Each number is 128 + 32 x the weight over its row's rms, rounded and kept within 0 to 255. Layers, rows and columns count from 0. Numbers have three digits each. The size before them is the row's rms in percent of the matrix's.

# layer 7 MLP down (transposed), 1280x320, rms 0.128, rows 1255-1279, columns 32-63
097:160115164119142158132113074170130180147137098139056108114054055159134082163175119139095150122158
118:065144078199150164108147104100153110111140126110165102112096178161145149100119145149103110070198
101:123157133128153115213074153146094152127125062134093159125129101158144111165133118153103162126126
092:152098068178122184144145089142139184173090127162115050136133143171089163163157152099140130085127
112:053157110156187182131138141161152175144180125157128159139104167090114142101087133144097114191058
101:166162084151067138177091236090089117106111109112110115107105086094138120115123191137130172168150
099:173112125149181141133155131069077138115138097143107095155125088075146147075145094092133174149088
105:124143154121104096127096105173157172146095098105118104142191166139121109122123183160094132143140
091:187100108070156114142127143162155110122078088167170183103155187131133115162186167164122184131092
090:083155121180126168138078177155153129154126151168116199095156110065096143090097226133109157127108
103:062199111193089140141122169112146165131127121108136141136133103127159124164111095123177133149106
099:146165138126114151159156117131086133118205119141158097201063130129129151114135161135164119157093
098:107125145115134111093136134179126153155144145097126174136093169147123139171131153112147154148106
102:066108132173178096195112187113116160088142097148160125161099170161133129153149103093155123131086
099:151133139154126139118088131132139130146103138059152142120106150086115212118130117120128134084089
095:146087097145094116112102095092107028114079075094185094126129112083107129090128113192096121086172
089:112138152136154091118095129186178172099151080104063131103147125105127154137145152073115132079078
094:144213116107125114144161093154165103151215126106085164139088198149129113174122111135127120109096
091:128152146186118110084121095128095103176148123144193122205134138126164184159131144098123183158156
106:112097140104118097090132132093162175156094160180142152125079133160211160102106048109118121111186
106:078136144126185120156130090185156106132198121129148088146055149099083114083120091133052110204096
099:140178163120123085128119104145112085156087145086138107119127133109138195151152121185120143196140
102:164125147147151106087198069104162115130166178135148117095120141197130157079159129134105116105073
096:124134155120118131135078120139127157099146151135178092144148105121167093154146102107162103130106
091:162146133083173061097123113145169073119144103099086166102137153090142119124116131146003131108090
# layer 7 MLP up, 1280x320, rms 0.121, rows 1256-1279, columns 32-63
103:131116125110086113198133106185124104153146145109130122113155114142174088071107064098115181133138
106:124125094086141102151118134094222168110114210173136137177126152141151134123170103188118070151152
102:108182161087094126160096188097097204128111126130120164114089101098170109090156138154146115117150
109:105121133118152174068121098159184125137122170098212153148088117157108126154145132140163162154141
104:106120150164140168139142081199132113134122147132159134084158112160112138112093134072099117060167
105:100161080122089077160109131190096121127134140153098111098142111127134161116139082099142156093141
095:127111102152081140171145165164086119130174129108132138170138130158123148112065106123141149119169
096:085119156180143101148115143114132091152110129118165083123144128191127085160121099144127107122076
094:102127126093109134158160061146157137093141088100158075165109110169150101059149113099136123127153
090:151093162117162095136148129158130102117126154099105111109133132096149129121129131119100130094161
100:120120138131189130132057116027148122169181118144126157149119155181168102120124096169128113135093
102:196139074092079152148152149094162113131140082157172111110179114126154168100111149129132138136141
101:153096163089106150093108122112113133141096164167103163091081123111149131173104094189176148084158
101:145135143140119155144134151128108148102132104145125095142115103139203096203147172095127111131165
101:117186162104105111120139101112173163129136059177096101129135160119149158126145066117182088154124
093:145142097106132140143125074106131087147121153103144112104164147162106136140187118137136178133138
092:097119132109129163163095154121156136123141136168073075144092158149128128106077144122067130100152
089:047090120118143136164089123168183089092163046089089150157110137125089204128102116094142109163117
109:085082122167135112115133099171080100134142075094120128095146203132069120116092123123106162155084
101:066177119122165136123159101115136125104100088157138154141142162124116139073158145134138169154173
093:174078059120121144166125137141147113110156126181120196143074093178097091132111082054172089059155
098:150098139142149143193112125130093101137165099079112063112086122135191155087068089169090123135067
099:113088056122093144134081150152144138143146099118167163108119159140073126094103177115157137146165
096:093124145157094156146086110121109213145120128132168142148120089139128174138090142086185132209166